python train.py --head_dim=32 --d_mlp=384 --activation="gelu" --final_lr_fraction=0.0
Each number is 128 + 24 x the weight over its row's rms, rounded and kept within 0 to 255. Layers, rows and columns count from 0. Numbers have three digits each. The size before them is the row's rms in percent of the matrix's.

# layer 12 MLP up, 384x96, rms 0.236, rows 289-361, columns 0-95
106:115129174105140106150110193120151123148120093088149168127114110150125133125106134136146130112144091102094178157134117136103165131128121095141128128141098129129167094162170146122121157129130146099073157114121161103144129111147111075162118164134124160101104095113116107142100115142128160148
102:131125119130080117112097146103068100147091160172126126117142102106130134138155134126058146097129104109088089125109128121144128147130137112154104125115071152086113125134144120152105132177113191116101156140139125135145129161132130107138139098144124122177142105096130134141089104113114131141
099:105150138157131114120102168121152098084135145168113158138130153141087162099121122136145188098123134141103137096131145109129135105148164133180164151125107112136118131147097086132146110105107126084124174118106108147128122095103146100135172138134093135083135148142166122128106158133148089153
100:141131142121107139086146169109081113171115131130117128158121107113112093103142154136119135124114144114143082139118180146110141094121151123129101138154108172124122126164106129128112104128100107150146188196141163139153118148108123126074110150133164130129161121131129165130140134085177126147
108:106145162152090100150168177121077144108141130104116128150154113137140095118107179097139145108111132082146161197145133116131135091140114107138146071137117098132130121125138132101136121139165154141139145090141089122133092147154128107158092130093147131099111108146147129164132129110127104135
098:089139106160093121122120131140108138113146135108179154106106138146141131117130138093150086111133164123128145130168113105136127113162182112120078168186115107100155115120098105128108107146114117120187164123106123146113141131147134137132141088157125129138141115137146122193082149121168137142
095:127076126122158110157132128164133123163142143115192133121133135100145111127097134170154126138123160133112112137082166109129108112135142133138097125145149128123145136167138148141110086128096138149085149145162091092158087145119066130126141159131125146063137144148117135102162135154139114155
102:124112135122086133126114116086176107104112155100174129100153104145109115161097176152120106157181106127123109086099159117146100133146115115113108145141125147133133134160103149140133104113102109115108128131169148115116079154078128145103147141147125120122160097146127127139103087141122171181
091:123150148119146113096096108152098126146166106124153097085139100125067196119087107158100133131126118120142115087164127130121119140119145119165146166146109124125122122162146087164155140162158136123144116141115112143142149131168134157111134176119163116107087095155111140101132128125129126085
104:092128123133113146122102120131118105116141116145152080123134084111124125110163114120171170161116151152154145143144117097070147124147135153132143136110124148115102115136142165170139177144152089140109131129132147126143104134155140114135190148125097096128111081176097124130119145195129129151
105:127092160136100091102079133109092123137123119127160096092120126115081158107115131186147120139143112141099161158102086100114113129127154139137109137132113149094148112180128161140098143127104102147102104126154156119140122166138082083125118125113098095156120119125120107154109119086135134166
104:100093139188107149099104116102102117115138097157163154143124161137131125132107094180095081126156138129129113092112113121152155125140130113076115133124123119118095115137078108114104167123107129158107121177136152101137133129157102155143131142151135119131147121162089124138144096081148121083
101:161080106129110115117146105172138149121109134141155154100136144080147170115156127122106139174094163111134100138114088151157123134102146159132123088135130123062121105127120123133154121131081101146107125108124140158136136148144133082127116177142137141132120131118103177135089112120097089166
097:168130147120128120147085099160129091121182097101114155105135121129122126132118129128149120132120130160144139103152138131114135095145112100165106145071078116108120149152122156157156126146145130159127155120095099151137116167137130093182146152094115128093137159158080142122112137182110095133
096:142126130110126107129113064102136145081131135151131138110130103108126128122126134098113133138158093138137147139142160131159197122144099138115089133162130179150106113123064109130129116160146101118057132118144111132097129137112098137152094144136174115156093139129143122115102142103117127078
107:089129151062117139152089108130156150142181114129070135127101145176100125153088112110146127136127095099131127126162112100119085117118108091118135096134110142080117128135143148147140140141172124146146117095126125122125144135149154138150134138167141102079167123144091135082125121110124142105
097:082104157138129149120145088148118112141149124165141145110107110071131126127069128144075084114135111119136105121155157148155117103159100156152123119130099116103115135071132122135124125140128110100096147111144122098148085131111110158155096134112141106153168164116120133077117116132113084099
100:094131122135140139113161136153145148171155162174107126108164138110070113152141119136127113119112154108118140138102108127174093107125141121121098132171118155123146099134127090116107113112139107121121149144121070140137158115104165141142174137129118080119137158106137181095172088105139107107
092:165118107121130106157093112126132121126151148103135132124125132103141104177144101159112132090118105077146141126110115111155125104142111135139141112117110168106122071174141101118130141129125152131129131121135081112095112108112081148145161148160155153115074095169151122149126089131103063128
105:167115132117125155105137121163170092114115158122157180097153093142118106118115125112125158142112120137156134123155100132083126130118146078161144155079141108126159139148147133135130139110108117125201145148133142101100120163104136159144134164147137182124135157145131116096102133113148182128
108:138091150133100110111117155185076125122142090147155136129114177133116152169148113123142128105105163116129121133116142082149132124145143099130101139140084106137100114137121145139088143067129093128152083106130140125113135147109100106171171099173126159111154158114095146135145104105135125125
102:148165154135116107156117162107106150122105134109160055114142075133145118127103114104082128123125127118134164159110141113106153137140117077131154157134131143125164084103147143135118101162152122142145118100148168105130103124100087144160132111144132105093115103160105160127121106126132067132
098:112105153142150102127143140089109121151114114157163168136139146132113115076146085148116142136124186159138116106139167138103140135150160133153135139111133110104167117110120137153148097110141099120138131158136144107148114128107113144125122124150135107154169120084114109099197072132191118142
104:150120162139117141155159124129163105103160121140145139113122175140158050128131084143121188122124129126114146131107139141157110115153111176130154126105076106099095146129118103175145138124133129127117101151139154113071127122118133116168101137114118132164144157141108147082150129093134112136
129:131166146149111158149116085163104140101099164148137145122145143178144134151177159130066106150085144159147152117114097139112162098113164156112146091141137161107139104117114132106138121162131138134104115102145073136129088169111109134110169126151157114115142130132144142128159113134117150120
107:173156131103113137120143138095090104123131104135142153149149132108116126142123155128149166122092093134143151070156122095114125098138154139126143176148100103117116130109110102165133165175124147140137102120164119178109141156107131094140166135148127130102070100113114128167120178125151121103
095:113139128115132073146152118123134101078114122124152113122126130169096104140130170161099099147160093124111132151165076085152143089131132137098141082125133147131091149134137165175139141118146133129069157122115109124083136165109108115137143143131123124108129142104140117091113114092115152089
087:131089130143117121115139096165104155126140151172090124143168148096107118130149148088137133159117103185129140152108147110156106079146137118166119124094146136140159102165145111119113083114122121151135137137124153146135159118125165122116141196161131148140103148108135138088122155177166121139
093:089089100121122132158132130077082117073099140126132133096166136120135099133138166144156124101118161150142128137138143124145127110170114142119121129138107130126131149086115161157125070139123113162116094090162147152115121173138112109118111116119116100136147152150086131107185142157152166150
101:129104159094103104145076165134121118119135133126110138161142131170125128150176134145136145175135109135155153149131137097109153153142100122052148118136132172145132173122079162143142160142118133128127110096139112080117166111144150148151124150139111097090115153114129098139112111089151115124
083:156109160152128135108077153138123106176150137163103111159130136103112136116134112143136168137139155111113153105137135113115166112128108108111111133154124098093139128129149120143096108116140117131127130135176136184134112108066139137137160133086186101161120092084129138100102085089124108129
102:136097102128103164115122168107121123159080147145199134115107165161143116135116168094131138117104163139096136151112127134149145127133120161162163123124140145119137137174113094122152108121125171106164122112130170101128137141094156114161143118109118119087162106128129101091091175117146117142
100:087177112118135124128135139150111132096065156112148165122130130111135132123137157131134118196079165104105143107093095136103133109154143117122150108136150098077133137163148135131164117128180095162122141082127148128100137106133100130121106121077111139163129146141109145106118128121099111128
095:173118138141136151122163167140141113147131174124065132133109122156165156098157117132085127139102141167100104114122110116116134142161104124159147078121127142152124137097114100139100159152115125150089154116162166150145104147095117109133128153145156148132143171080159145139116091149121101115
106:136152138107106135118091095085123121150123097124143093169159111099083095119160149167146129129099119151124124085089125108153164130145167113150147100094099128149124126161126157122128119120153154168144091131124127139147116140104110141110159120160129125089118143111090166153126111182107134081
089:118134120179093145143126169161127121139113142158150120145147155128133128119133153154120117128163115139179137097133170156130105173146103093154107144133138141109110120162112154126143114095116135112136179147161134074126148112140139133135112175168134147103156177191117155100121090120108131124
113:114115148115115137107111128128136120120090153089123126093160144126120164128105121155103147102118160102088157151081101089132148144153116114164172152200116105147151155144112158121118138139128108122134104138119068115091102109127136113107151161104131085095129149126098127131121085117142140086
126:104136128120148080144108108137143079153108115153120119112158114090108078129125116134130149161145108180075141153105137158099121144151124119131127154117097133091157111140112089118093121187158136124129157159142122138098136110185128095143078150122126145145124128156122150106101118129132158093
108:116115126116099120140120149098144172098097118141098154057119147111137111148114144143104136133138154140184096089068164123109135146113140139151126142124133132146160125116130130127099119158152131094119106127133140114156135108124196070123115150110170092095094145112131154124137158118095137130
109:099146077162121123069114101166078093114111150133132116146164135102127117143146096117130162121114116138161157151134138163106135106143091131118139129143146137127120082153128088125115119146117134145119113115098132117124129162095144171099096201147103116083160116131140139102142130127150092102
098:104126091176131122142095133120107132099124160071116148139134149153116139134139150125094149106076118139135142128118159127141137151129148144174148112116131126116122105114147157129141153128140122145110115112135092130131177148114130087156104173175149161083116141152088105061136118102121183132
103:164144132146160084113132176095114142108138127119150144095169126153107135061114167145100121118147107101172152134136096098104119155112140120129122148132128157103092135144146112141139153095186120140124107129166075120144151149127112121121121178160115085131145131146112098109107131150099143110
094:084151157091111114142090132116171165177112156151145083138158129125145106113166125166159116156158112129138127176158118090119139194139121122123116131144108129111139077147147132132154139146139120127115140122116142078110105110131144164120167138150116134141100132147138161173150115148165127136
097:150123119155127137140119129143142121156108132117113138131100110135130112111120136143160116107139094131105138148138125099098151143169120101071147084120136103087148130138100161113089143123133103174123136141143153141099092116158101095104115139122133085162098105140134187145177127136144064183
113:110171112163125080100140134123112139116165107154151145118160103091118096119168106114131145118138103157138109162085135121152129157142137117120109155124066112091121079117111087128090135118136128123143114143133101120145078133127167141159102159136138157129120155174121103104169121155111144156
089:116137138129109153154097178125135147163125153133113139143119091129150114104193151126102117093173131136126111129135131083077112118116104115118129115149141123109122131115105099138114164161085099115116179153112158165116099116126088105127118125178153130127170139110132160113089108120170129163
081:123129123132189125134099145109077121130111079106152127129123138118134116134115123116146076136137163167109193108158122081121160142131135148151114111152109109154079121124090108161113096102124113137133164087112113123165134131112135081112107099107110171118133113137109162155138138128133170116
090:154118122103074102123127101144116153123111145104146132129096096121125096128147108116121133130130166142113118151164141134127109124139134137147127064086153132098188131091120119138104072117134086120111142137143068109147128131110117119076143143145119097084124110127104175149084122100113134162
087:139072144088136134113099140065149129083109113076171109149125163128115088143116082152132102099114100119112124122111098132122152160157153134160142103126161145130104147119123093134099105093152081148126135130124108130122094123113146185143094129130145129126117071148118131126142138124151127126
088:116128145172157142133117175129115128174162101091099114090147160134143104134162137113151147095135118130165138138154144084140127107152172137114162148129157111122128142090115142155089167148133086138114140130088131136094136110147144168105141143123142108191142105131105135168110150160116137100
096:135118125153158110141167096100122121086099155102123152148131112139119087112117129145122110066140123158154130157159134147151167082146125129148170147129110155125153122163081135174156111165101100137060122125103146163160120105103120120158124110135130136108130099120147126141126167120121132093
101:130137124161127156111127140094130130127126184084126128062122146135176115160123109171093171163077150130118093090164123104112109125146119109140139118131126108116144143119109066126144119147140165140125090096121152125148131108100138134157124097102088121130149149142165134140110115124093161123
103:140160119070126074128099105098125137115116110122112159160148141123125118136103142126109136131114127101153133112134139149120121199178121127115089123142132136124126134126134115089131136143112145101173168159120133069135110127093154103143151126137180152101161101142097110129162064115103129127
117:142096168139114099120130100130132145088119153184135164160191120122130127116117125117079136130137155103134089121125092137149136178114172145115164110121103122119140119128132153108119112122122151110118124121098106132141135172124149123104168115144155095113121095088133163087105076149130122084
101:185123167117117125097159139125117134095102095097097147092116093073169107143150169162104121111076126184169133145123164126091121160152129101157162148129125107133154153109117143146152155109156148100117112120118110126128134132131128130106139123178100137121133131153108133129112145115093100114
102:128153116125128143155137137121168186181136117139126161155141154173113113116127113133124100089152126126088118164141118134160103113161147138106106133147114141126151106145084134097130166119159117115176131117116157096095122176113139128135120176130124093136114131071144162156130147172133095148
105:181107155135125114126140146116133116128164141141144106117085116135105112131116120127118114150134158146163094106160096120137127159115153080157178143191123109158103149162142061098145151110153099145141114121134157148082132160123112124143161153113150116107107123126121143114127115159172099098
095:130090131160123113109136107125109161107133163153139116102140154132168127160144095138127132163098200170124179138105125124170125150113147111102149095136075171132129185127111127120169090132121117129124127072149105120102130141101157117137128127143138111132137171130119128144092131152116112155
102:119119121112102119108107078133130120103112113161164124187119102106112110113143104147158125131095105123156121148136092058148112138112113093114116125106086109132111096134134058125105136129114140116153131143139164108147135101136114155100099137140135155151153103151080157103112124081152158114
093:135115159121092168122133160088151095138108121157109138115121109131118198144122093106068136122123120139083154120120132134147142107156103104112120105117090131100158143141150154149148134121143136133109124111120081168105120120121132157147092151121160114095164068137137152084140125116124093163
116:131159119152121103155170118119116155151108097151161124107166139135119131151134153147139127100093165133113173108134106139074161159160146106107085168165115154121161143158115081149107140112129136129083134150120155094098156086150129119148132134119139129147127161147125150131132121137160182096
117:154092151122130146105077115157108158074116131140153135156176120133136101128073124137099114134145116132138134111108129146149116112098132147161106093162137176156141145145132094166140145121127099188165114126154148105112131138107105149049164124130136099154133126135119138105114140140116113137
110:097110125134124085137108119090160100167108111105100165167140176108129103143131143105124086138174106115105153105132105136134128114163158118108098144132140128128126122115073092121150157136120092118119140132128117136115121143119122114140141126104120150158151076109137139170115122039166118134
117:124099139136108125100124085140138106138155122144110149124147089141138146159191163132082103107126118136094162126112163099145139115117146095130122133158097150104160128127147129135173087131145159141126128096095120137079096117128130157141103095158116116099178124116112117159136082172161138151
091:122094118134142164176096140137111113159130113132161078096125114134148092084120123131104152145103132131149117117136123127132131121114136128096137146206142147139126153117115130137160121150117156137115146139093158082139073082088124146120135092136145122108122108189148144131145187137126098131
103:096112163144108148143148103145123137127116158146126114127122131098162099132111092116100114131115141165174143134117131119116146150130187112110131109164123109154138147125112077107119144204117106151104141131125087115118152192114157133139136105088123108120120140143126147070103100131159086119
101:129177109109116112160137137156152114092110137128120132094166117126124174134104121127126150123118116146150122148153138082136154146132147088130137169118109111130088130104137109177164122102150151137144117168147125168148124148118126118130164188136152122140204158163115144128153106093113166120
099:121157154133144095115123121141147168112154186123075118099169094144138114101143132139118094109144072182127137099113131105110123107152131103130149159118154150136160096131116154134157132115130185135125143106132126123075135099100094103118130150152183135118120131117126148116085151144119094141
113:123107151175118164095120180097125114107095151141112156138129109130132112098130151143123150172161120119143106118141110131125127161104102135138127103157111125115168119093116160146163132123149184146077164109144082108121158145095116102098142141129134097107062139132109160135133119116120151091
096:143134120141121145115120131105174163105144103102153155128141097163170116092144095105129100086123126122128136088181108110135175111123128167127123139117138118100142140141108085103132137119138084121153133151094103137136078116146119066095130152140127112077130099134096092136095130151128111102
108:129124149164091130121081113128134121146102097176109124114152131147103162147117114131142081144075140167143119153124074124100147087124120094139118152107142132133096112069121140143130149121125113161111099098101132117101153149111113177143126103161148111118102105132122168134169118124123080143
087:149111098140137110154141112182135151149156106186149141106146148139154115105125140127153125085143167162101108161157145108153087154128168174110122154139110153156168139148105117171174156109126129151105120119137085091097111126127158134139136120130152125117135149159133126120079133148159112138
084:163131138145118115136179129160183121125147119159151136091099153127139101113133090136123121119111055137121151128144126101137108142121151150149115114178116140125086140116183118154122119153159129117141142126101155108133123117145114160141124153152144054114092086130122143141153128106096085133
# layer 12 MLP down (transposed), 384x96, rms 0.328, rows 289-360, columns 0-95
091:157093126132151098139114152146126121141151151135171180098152126100157127156135121113111155138112102102135172101110131139142130145156163146147127108097152152118137099150153134143138133141140105160162099133137148061152187173082155119125083130105123137156141112122105126098159131171138127112
099:133173152149126146117170187123144120103088101151179136100135126151127125119136118156140165099124136139148096144091148136142176103150119128118118160144131118145166121122149157139179150092121149110109084108111128169104100108131114157152146115141101081148161128100150134147108139126174143145
093:105135133121127137080140145110153127123119136156131135115170115124080184153162088101136142136146132162096154144128118137136125089117120133134087166134136100070100109167097152135118106140130104174143096134145120141135154133094126137128120130072151148153126105136151100186154126145115140081
096:092104135121102112148112143150151119115159117120085120111125133155082098158144104164097107114130147119124103140128114122136116118139082120131149084124150110104137138156147147111116144103164127135156153095148132161122094127156104160143038136088122131088125099120102095159109122108131135075
078:128131136107093163095115153098126091127156134121123116127156107115111200107104142126133102092102110131134156132143159107137141136173118099165136140157137126113119129152124131130140089143095136109146132054146093143082142103091157105103135155103167157118139119167107177105128122106118138136
099:153130106114108110137131154078137126119130158130129106138135127142141197133143138122160094131110070143094087074142117173128124128103124135118158114119119151131138143093113097126143109112136191126098131114105100110144115109190112096148129135134118176164132099126105148124113119106119110180
094:127121137106148071145117136180082097111178148170122147140134125135146089171125167118153127123135125149139128112128152103118113130128123154111190125108118115112126152148104159155120066145158159104091097145120109123156137118138141088137136131152161137145150132163129146091150113145081111140
104:156139128131146092116125102114120163089124107144138111147165123116111140150143132148126087166121085111135142161104130146054109079103120120149092161141123107130165116160119121138134123157118139140142115104144095112108130106106126169104124119081116130138131130126083139124145071055155130129
099:167126112148111144143173131181126106125105091149125135149110120144127128146146102137087168106151131140090128131107132124115138136068116116102099130095112136109093118131151110083119103102119156159099092170153112114108157112116157119132150116115177142099162077099120097127120160123140145172
110:115102116095148113093119157127139169125128103157155144162124141152193112122153121116162126122105106143129136122135141134129116119106120062113141128155133081085091135120145152154131155151143139122125152148156156188112147136141137121103164127171151142124084140058100119125146105103113119122
110:169135087132123107128101160153132122137135105113146162125091127108124145146119122117135137161179140091144149114112093153126144116141107138094127131114170142100158120172118131149139121103125144093161074159173106100116101099133069131119117111083088088144136119154159088131097146135139141118
104:149158090168131159116117136127109105092112092144153127141136134135117148136063100122123104096165112110119118135114134168084160122161091146092109120127145149139089102142077169121170135135130175152106103140092128093103142104134142159145143136112123115091128143120119121163135129119090093115
105:095116141127150134139120098138124106111099112107121107123150087124139216113109128114089112151120145102125124153121128093092115103104120157096160097119114095155122130121137143141146098123114143096173110087148094177132122129158109079121102156172130127128131169133157137134156130101092149119
101:171158118128121150100114123093157122141148126186113148118121071119143110106131163130113190117117171140126117128096105148140113166146151147140130149121127136134118126176166154130132189121096122127121094120086137167120124164171133094133112100108101134132101113119124100143100168160121137123
107:099136091099107099139172117131137134128143137100124126139124136127127135087156155165101120130147097145094127135115133129112114127106122130093146133130099056098166149111113100127131118146113102121119146093126125183087102067112119144165149089161087107089125098130142149179151127135135144150
130:103127119144121155161130141131156105120102119119128135127084142115152086115145158111086142166140146140179133112127118136085125130128143139100149164135166108089160137136156145117134191131105092135122135088102123217100116093115151146148158141128114143126141143134113135116090120151103104100
114:056180156117164137110128107119078119111107112161146120130139130150085121130147104089135111157105146125133122139143160142133118112145105143112109093172185115138099130103114159164129144091158091086152107113144105137140124109127118106148177145107133162127147120087133125102149109130145144112
093:129127122104115114131122172116126125107132150148110136131125126127143103124151130109136101151135126153104151134142123099146123141167116095148115135094176103109117183152100111130164057161145139143148164138071111087156105156092158124139133099108169143125147140094130131103148137197142161141
104:102113109145161127149141144143171143138165149176122126097111119145114138143067142113113143131151152138153112117104124165134135156107125154120109112115116093130108096110152101097102176124062169146152096108126151080148109113144140150155139110115116159158118104138164115162105138115089102109
101:119109158112152097143123110142163106074137185140136132113179136146121155159123137125130173138145082128137106139138125071136091150156112112105172108129118093149190144153149155143145144152124129128097112089108127070147126137159109152123129130154127107143124133160149167124112136135147115119
092:105114158132145121109138177144136151149131113092157133161157109098177112143095116169139110129156148135102115110109165144145126111166160105134132115139123138083141138104122092154093155056148093176121120115119138145108110165140154115127138155106157101143147097130086126154117140159100127138
103:090131118178119137166104155097100096142113119139136111107077077114171117126116099134115113126122132142113112117158164133154107141155119119171113126107170156107142116107146102140130171116101116116127153147158140095206124117121127129081131126127093164113118139174110103132152141096123121152
093:137101105106105095145128139106184122141135137148101131078113134144145141098142151163174135142147142148168153143131139098124138097129126108125099160073118137109162122113139143169105084151125170085110176096084147099126133140148108114148108156131084144126101103143137103156139120098118129136
104:132140120127078131174140167158173149127131122135125125156147139182118195118127115161163091143112137096102140114098127135139139083175111126147128107105117127116169144085135133105154093143149130179129124132100145155138139127180109143132097144139125135128098138123154111121076107142113148103
127:158132142141093137138116121138107147092140119136123131161144099196139186147147129164103114141141179136143113107120108131137168149141120152137147139115084135084103119121144144138111158137133157158085134123115125100109123138135092186099132100161138144104141144094127126172186122160136127105
097:114121141096163127124130147105115136141099092120146143125107141111126130114154103137098107089139166148124114139114143100089096141157130142115133195118127120149075126141111142123125085096130132058118113174132093174136127110181104105143137162131120156174141115110159155124104153128149127153
092:100146122143189050115130184129124104089095123112113107159136145132143163121116157142131117114138120126106135149135129116135165105142107135124180119130148138131106168109131170177119104136130119092120152132157099097099161144138114132144164126109145129121126152103146109090150131168170160111
091:170142140154099123128126087134133141153139110140146097106093116126078115100158150156121134133072175082132093155133107093152154162149125143141099109151136145117121101103146101122130133126138102124119142123102133177090188128142150119118172108132111135130128142146146064150128151110111144097
102:111133114138157114130116162157113094144124146094122087109112155161126087103117122152044142124132120123102161118132101118130161163098135153162090118117134089136141125118108123091118099145151111125159131098131138074127137141135127136173068083115139112119128115106145141091127139151105157100
100:076136128132110089146109147079169112147099110137113120083121128112101136117140138165143077130129125114118108151138141140159128083142123147077085148144115128131090111121113094104176140100122131140116140091126120122120172156103142166127146142160134078143087153144121103128128185113132113132
092:138126134140132140116139121151121102123120154116152099136134115094121084112133096115116084133158118107107119136146096157109130151128125155121121111139097067113111152134135136091123144113152149078087112147130119194172118111151109124165114126150111102098128166121192137157147182129105156165
099:131135130104082094135147073136099152141106126152105129150090120118099134109158134126177137129127137162141123153157145078134114183099128121077112165128074103120102160133159146137127122136155114122134109132150155121106107152102146139101148106146143139071181134124125125094110115135101149148
098:199110145180122135126122116104109114145126142120109108141160083167119126100098175145122130113111103117124112189131151119110112136075092133148101150107097120154154129103124140109124149159102182118084123164102113153115130162148116145116162124159140113103133139096146113129101116141143125153
095:120146121103153142187154130170115095109165121120091117134106153126173134168103107099157115139108131118140099153137120142115136103154108148106096141114139114123092131109125140162114145147117142092107118155174131190122079143122115114155153118133117118151153083156133144121154157100104120071
104:124136119123133159171117095129102069173164112137141112112133106129097143158110101140112160156086148141158124182091182130163124132157086098126101089104074139149131122131156133121120121080150122153153128129164114127140100125117114131126096146097089111146132135119109163128141104135118118113
087:122118142104180184114127136148091119114150157160128141124158129152119086150148083138136114102143120131128097145167114166145183121113143092122110142164168107100150115155126180117146136108130100129137112127140123095082151151135109152102155117137161160092146146121089118161155134115143125158
134:175203126087152156139106127129126129145130135181133125139142151117122174138138173150117098169137077128115109134132111126108115140135135111114102152153106133127093091118092132099157107155103131153120126119156136130128167148125126120125173095105174146165102134139144097133127144089155089116
111:093130097093128176147125100098136129133133097118143116142146131136094051125092140103132150133172105084101105146131099215130158112134098118117133116157161139113169115144104145084111109128179125113146122147099133156098097116138111133119142147134132107136128117150142109143114137149116122140
083:119085143123154127141102169084082155113159114121103120087168135116114116137133130116150075142110147128130146165133135115153128141132175128167122110116087151131135123142109119183104075135126132123184160111154147144154140057114170115131137145130137133129122124135140115151124165155162133128
095:129098134139140117145086114212150146120130149151145127097109177146082103160136116153052156084112092154138138142131127136112127136113099113154134132111158121109140121112153115158140165116109114118149117151055142105137108107138131157127127137110123131171112098122124101132142157128127134129
101:108099117114198106127147154085147149153139130091122100160110150127123090125119138127167140148105143164146103111122112104117104118119142104163154134107163133134146111130108119132137197111137135122125071147090117078099154106115142067132136121117107098125127101129125129150121107124135184134
099:142096158123123121142151131067109143120096128178141150086125147135085136106125149131159153138147098141102102141150106158103117107104155134103112139127133130135148127158142118089133177079090110143136129097111111201103136128118123110160122115165113121134204133126115140107118140152124130105
094:127152123109132162121101160082164093093100106112135099126164117171139145152104098185136158131117181138130132143093162110131126133179149146139140132117153143131067106124155128131119138108139088110168117124143097090115118156111136121149156110159107118102162143137145100131136161166123144127
123:136177148135105089122133111125119144129120137112170091104076070102115152130131140196128114125089061137141121157141114159084129164137124128103122097129123142071107158119119130129124160114162130135127103145139129108125145139185114150124113105147132133154142123128146119090122128163141114158
095:079097143127121104129100178162144150130131121130113128166149193128121119124162153100135102145136092138119135200118123122136142117124102144146137121128115128123166146158119147104110047136179126141137149127133117161121104144135114135147070155156142098120137148159131120107151142151147132109
087:089078160127115114105130092168130164111129111147161135156124149124134119140093113140160117133113136138069166106120130129155128123077121116129121090070162158104160094138160140116109122121153168105121109158101105116165126109097152143097100149138121077136126133090094116119132115144144147125
097:113148123145085128143130168139105089090118135132134154114105137166111171120133151123153122118160120162112116167096159153114099138146137118108141141083126114150155118132119089115110151111099090162128116140099149088164133090158113155087114113115159115099136133116169185151096133112113082125
095:205106162121163147166135113137125127143155148162164114131152173099149141120111107104145123120114129093146103107110116102145096099128138133123084108148123111129120123077096150107099066175149147131126139149149117109135144117162100145100154114118124095171129128139138152166128103125106100117
087:104133144147131152135138133124149109140099106133103071093115134154094123111126139120169132133138107135136157110144143176132055153092145135127159157147121076163112096104138102137076114113136136136121145108081115147118114109099114167113116053127132096170134161125130118130112119149126133134
094:111140123123147139127134120145114116100134148117126142189094084120140115104114086108157147128113106141168135139134144133118077156133078139143082099090129119123124136160108116162151170162109135109095122134080129096174133132120092133095121192092141137107107108137156137096133148136134163115
090:099143146112116120104134139109175134142122155136092117125067108165126133144140139120128110158175092099117135096136168113161096145126136115087095100118119113138177130145105140118126119157121131171187131103112150182157117136128186109100126097163139149103110109138142141123133150139149100115
093:153171128128145132111117092118147106154158142149113141104132134164162184105145113110131132118117129128167097163145107102095167150119163099110124121125117104094123135152143124110089141141148151135142131115120141170172093071163134106085143167167082138151129098145123150092120134111147130153
117:114126102095140137132137139223106150132142148155156134133124109133094096113152150180101105101150125121173133086147123112103158156153104153081142102121099148113119104150157144118119147121108137090128140156129132127153059120134152149131114142148141149124143115126132139131168091164137135118
104:113126138104160114123149114111126111083178139121117137145149169156110098150110112123110138137116127114161103065109156121125144171123063120153160123134092117094108133117147117127115143085125170127111126124151105057120120152109111141085126111116165110120096122114137131102158091149107121099
096:139093156130132136148167119101150192135132082136124116120121129159143109150093143133106167123135141088111102137143127175124140133136147094149142178150136131147128154104153117109151112094119111118117087066143140166148074136117131133130101089149090174122134132154137104113137160169134132131
104:129142138139064124106113091089116132152142121138112126089146136139159099158123120150116118100133106128145134161095054125125096128135103166085136132102159068140117132136166126077147132145118160155134161163074096107119084139107128125131136142123119138134117104138126138147096106116155116148
105:115127090117160157178147098085128089105129084145096108135108111109083122133169117164098115168130081139116116154105166113111080125093118108141127074101147154161114111153128124128122117082150164140133105124101114132134154154148134164130180124120141124131137139146135131150128149128100129106
102:075129137133164147136139116115138137136135119141093106114154120158138158158188126179057159125125136118178131111111116131112138128109111102134118088103188116131151133150149142119167167113106098132134126146125159155134130098155118177109114105081131110132124154113108099124104157129136107109
106:118085125109115142154127111094131122144085127140107146109124116124102107148130103098198114118124153124104106115093116127183108166143092129103126143112106149172154158158135140139113144113152101180122176157142147144151128132090129142156081139098156117166129124142128123132167129186130128125
103:122160137108126135130134108119110144111115118151142085127126157135131202133112134131138137114123188125132064112112169129118152153108104126123137124093085113138118115105115140117142171159141124081138129129118091064124124129110126186138153105141117124105089151086129160151155133158110160129
109:100115142122140112133093133127149126121090104139140118170122122134173132154108156102136117146099150111166089086133174136120152130154109136092135184125138171137170149123125122140105085114178131114088102174113123104095151145158149124162093133121122106166091120100126149159123098114110136107
113:156102144135131155119100147159091146083084156152121102147109124151177127109104140150150094127120125132131131193115108175159119111160105137128129143105141090121144114092109108085130128135106108128146121091159149083125118127119067109091141115155120110167148132161118134132132169146118135154
095:170112115145126114121172150135167131126174120136121081146137097134136153115125128116068127113087146143141112162109106144128153138113088137107152094115164099155197114118144144119118167116123137148180088134161138111137149124135152107102079145164144114131114132083122140105108132128167132126
106:110110121157134147096103136092108141135158168124139114120139110129096168127130118089130098104144127074137114115130093090125114169179119112110136151134114120106208115182147127124127115107130184132102128121117125143090167142136148131125149133110124112142123112110135125186133167114106131086
096:082138129150137133199141194106117111117079134089153106128135151131111128080130114124095133108100138154129089097095178146106143139110116102124108169143125156103114125103121099100125106123118137118144158115137159109104145141165102087125113115107138121102116117085153114140132078133121124143
101:150166138142139148134119101119150093102151112094128128117132081083081091139130110117133126167162139100103158156103149127126161148111123136157137150127164152150179131129131169143108112138155121168191136162122144117114148124136172128112106109105098138087108151145102131148101102166143100124
084:135103105173131099056119131167101112161109107118119116125130107138079130149100151113165101106134132116117130144128122131148112123167131127129112166138118134105118133146140140077110095171120150146162156096167162146070141120137180129110123124107124125111092086152146134127083155111118107124
105:108199158137145181143127100147143088120144135139127100128128113127147145107160145149144076108161085133105131134103167086133115118118089118092117122110131186139134125118108110147116141140173161114131123108124105054150125083158135109160148107134147145114106124145140140125132134155132129141
095:128132159168160106111080181105105148100097138118129128076112135115153097137129145112129140161187107111138133106109146100127112127132110116127136109160160156104157149117122120156143100110149131119117160136111121104167156066137140111112126164116138143133130080098117120096117186130170117138
096:128108154089054150150126205144148168154114152154119131146174127153166127147118142108142090139101095125123099101116131119123097171113127120141118128091107149090119117137100142117099128115142107114142113159109116157151124120129126132095106193139124133150124126129130132132110162083108153132
114:106098143152153126148123128146118089193113103119116137159118147100159152157122128136198126114152138133124133154112137130119152089105121166110121165130181169143097146139094120151150128087101136109160162125065133105120108092109116107147105102136134132096133105110105120135122132085132151117
097:154111128125105137124152159108099137106118161118178107145107096100122175138091146153105118144150129130107098093113141125073066131096122147090164088149118124153096124145108148137109087152134128135134127128147117084113134127146148138131125146141106116133088091140146137139119105097173072153